Weights of a small transformer language model: tied embeddings, 6440 steps.
Each number is 128 + 32 x the weight over its row's rms, rounded and kept within 0 to 255. Layers, rows and columns count from 0. Numbers have three digits each. The size before them is the row's rms in percent of the matrix's.

# layer 5 MLP down (transposed), 256x64, rms 0.172, rows 229-255, columns 0-63
104:120123132109128149122156060091078159169117131167095149125178090064110101140136126135097114093171151141093107140187088132153186099137107114113138187142127145130209071149116172155144061108111124
100:170135141165157155130109100133086115160193078096186121087111077164140145163128087121121111174131156106132131089130096025093159135160117138149179134188113106136136136123137121097054140151108112
086:117127117148146158161178105117154101091096144100088123164143160092082087167111127170190161143103100175158135065139131091128156133179146143162088168155148063148137089081147093101083134066138145
146:101166127133133043145197093134110161132154144135166171145105089096090145159142117063117126167124179132072137192101097140120078080133146116083145074117161185135120138139089147145155098120145145
096:140138132136109116142093159081111127079097166112144109148157151146149129070150156090187103177141134146138161092122175081065095119107142177118151128137101112087096115091201138131115198129072190
144:096130203113087101084136149193178125124108089093152159058148133147108132120155115157160166165120080128116152153127139165135144120129156110142064117082083181102106190109174147091104111112145083
112:166180073102144135136158147105124148088132135153115095155084096167165174151071151158092026157156059086138132082089113111098138160119125141113115107106107143175109180122139165122159146154136145
082:101064107162115158149132139092147136070175143109100131138160084109108189177121135079110131113074114105196187142063169141110171130111098138137109154165132093069117121108156094150104171151142158
112:094131081165136038111157176164153125096096112093143110136150100183096106205157121117119174096149089154094116117119089133156133156111128135152144203184103139087154115156142136132084130078095128
080:160088188125147112178115081161151123139120164104098145157150150049129147104219131148183120107154092165154115164115131102089127113144094103097156140100145141118066098106077123108095166083139159
097:069120124113130104158205167136092140139145089136094112083153127159154118116137159116122103124040144088123135138126182144146070116135221161106128133098203147144157144108094103161095117092106120
093:096138070085135081159152133137155106096104177130147158100185137128118127107096043113152130140092097155082181088136186122083111154101104110080098130151120167147148158136162203117129179144141151
103:127107119137169132140143136227082134162122137131091114119106127129141124072085181144086068121133088124157151123095190134128152138138155085141094135108116162097098175126145211104099087174139078
098:089159124192142155110149147163133100105131118149194079096107130082157114154126148117134037115132150173068105123109110136157140100062168146189133112135128115131103144105140144170057138123191108
098:155150102124106132128086150155130143189179134149151150148155129074129161119119183117132097125101161137111067136173107069065050109131073122164139142103104150089130115144169144091125161115067189
099:144101113127157097058138110102090119112148078157145108121073116097146144150124127101170205121086122070127123161149154113054140135172152133131082186165146164135167155097117181111127090138132194
098:071143141084108116138154112089130167124124124148222168154136075134164168121145144115143168122134108161111102037117148109123075145138101149114076168060164139183121111139103187112126104124120128
104:114135132091141123182095128131084156089100106141202132114131128119138140174111128102199158122129135168102122107128112105159162075148093183180062121101037109174127173107134151140113097093131167
094:177080109121115177111162118155196113097127153136114121100104168138138104064126128170078210110139124098063165154107118124120151103127130077032117136127123139132142121146160168148181143085143129
096:136087142114128093097115126150068066147127117085129135096096093110124103116098054143155183130076094156153133124156099097149133180158195182149191184123110089106125104118153164123166138170152148
116:133128174125092138112207116138097091116199084113101132070138134120129057183100126126142123131125176158145141105141124129118173226109132137149110086123074174101124144090116089126087123145148165
134:112131144131160118148118173175130117075163091137128115144133182147126148142158200045102127105097142081146122153107181103113089155128113149138169107080159162099163129126110111098050076171156081
107:055183127182120089131172178094132130103121080119169134135107186124120165186141073181157146117164131079131082138126091083097110172150130086166115099134109109090134052145139147132123135147137137
095:122082157166118173110100191167049076081106152165160131105144126144192113127112128116067101123132137121121108136084099145182142140094179113174090104083140166180145131130137159123107076153151105
103:148160109184095131124109154116196170111140101125127094049118102073138102138100062108117126144157127183141168121143100159125117118132172143178091058103125148176181117085143104163080135130165142
095:134163053130125177099093128113110080157165128160092133099130144073182131143109130158162189154085073133138147151178152090106153149112113086135142123150069111092171149100086158143148135174088078
105:141136114134112121101154159103104157109124205118134091147092074168143134068179086111117185165142114065165092083121129159124140164122055139106149153178148099101162106128095093181128149104139177
# layer 5 MLP up, 256x64, rms 0.313, rows 230-255, columns 0-63
101:097160110078161105127084153170107116036065172133100150129152138116131162143103188168113171112115086152148118121138142139185112134110133129139072116115181136183173153061144120104137120102091162
095:152135078072097125100134145105091121105169059123089124127138031105120069101125081073103129081146155117172187131137142122112117178135102143085121110094111181092128102159140126138154168144117096
116:144095084120081084145201146121154121151138177162161195128102112143148178163107129078075163108095080132053126114156129095159143100172112127105127151117142145189106144155132101091148107137185152
101:155094090058106096189110098159112161121131058121072117129113123066105104138095113123119147104083091147123106102119120147167158103105152110091099111088106165071141112180078078122144093104135071
096:130144164110132107130126129187182137124112147104174188102138083140099137124210110168183164150173132230096130168128119162204130136110162126150168147109130136097140160163134130117131174139144134
106:157141123126114109126164141109134131168149178149129134145094113084124170159162150094123086108144102123118107146059166107078158145195096175136167149088066128139080191130131189163115186136187133
095:195164129073086121128102127128125158200148117121140101097052097134119150084183137127139118087139124203102140120124145098089171166159152125085147141150126106170168101131105063137187098110133116
086:115165105139109112076133073158178132125105095136155113122124091190125180160140154120095137129167098156106170134099145168153143139135120158153130244083079146106097152153189151100102158124103093
095:139118086140073133065111202098117065149099099154130115093087142176141121136114097128073100081087158120087140168134132109151093119155150092129096073103178100118132153187126123115136118090166069
098:197162130136147170136070116122128094116138187151124132182128113135110173214106122127164174149187144145095159107146119157092130113132135117145156182197089185132135087141154147097134117183103142
095:120142110175156181138110152113150079118087096120132107135143150097077151175153163135135131131121104132149189109106180141092080186158134155118105189163144100128078097088184151056082146077134128
105:147134113135156155132119135131143084136111154133153065115130137093168089107159140163072119105118107167142119123107078069202163121096126171128100084134114121110165165145168088082153064074130045
101:177175119125151138128156189134115127139143199096083122152157153112109158123151130093100153152138145151228179122162147138107091098173061108106173160187106177121120153144109126093161153109112121
092:137144060155181149144174156129125145105089144065072158059138133145076049146134119166164164089112081130134144126173146161154147092094145132116159127139136098112123128134065138153156116095183118
094:145207102130128141153148117132104110097114090075110178180148106094122124121091094159133139079154160076149150146131154083087102122121189124147127165070094168161140162139039116128077115117095141
101:113147100167150152185166140087068134155052140167122138132095045130132124128104049142113161097101103094141121160116143095146118087128169133127158163146180176134160090112122078116081115112100107
092:138127126175164129103093158154178119220166177122090165113132159120135122102130131117125133096110104076107151166151155148089108171125114157099158144171199158147165077169149144110094182184158113
101:054160081081111101159044137074107119145140052102082096106160067106087080135104120090151080121151094147170124089134132114104114141116113125153113127107094130137162156084095129128079107125117118
097:157203086140124165174134128107180184120103148140100130195164111108129155158106158177102088120163183120140116133118157143075153069120129151043101112155121149115135134129088144186147160114167126
117:154151141171108114164171149154127121121206065133119111087139073139153095173114192137120175120163170176105129134185114099139128205122115134121149123138107132105103168094130058146096166163098146
111:109153154184182094177139185084110107151120099155129145181114151135122119097145107091110139113155156050123131145118151153161114170141075083148132111079166130123129098122179101125076079057138080
118:117139067141103131141178114134140110096148100156135085121081150129121095057147103113133107129149139069058126121128076189166103099116111091089107144133169132115101071118071078099093084066124131
101:122153124107153094091097085130110185166148139193104127117091104101106138108103083148080139113137156135162126152130119096159120143110004121113126081186121096140163124152201119128145152090157116
104:120133140106186119123148079124117092180114131169155135156164127169157181147145141169040158161120110082122097117175137081101155126101122078107161170165099114071136097133138171111127158147062090
096:131173134066145117177139101126127093075131148084118125065146173192103060166114167103112143166115154140109087119161133156121103087132101156106125175129168087119144156109128149188117139115156208
097:166084127136173127143150123163127087147183130176137155148157179074111131139102110192124188111094130116093186181079108098141163128118120047151113120156130052140159078113118095108131131137147122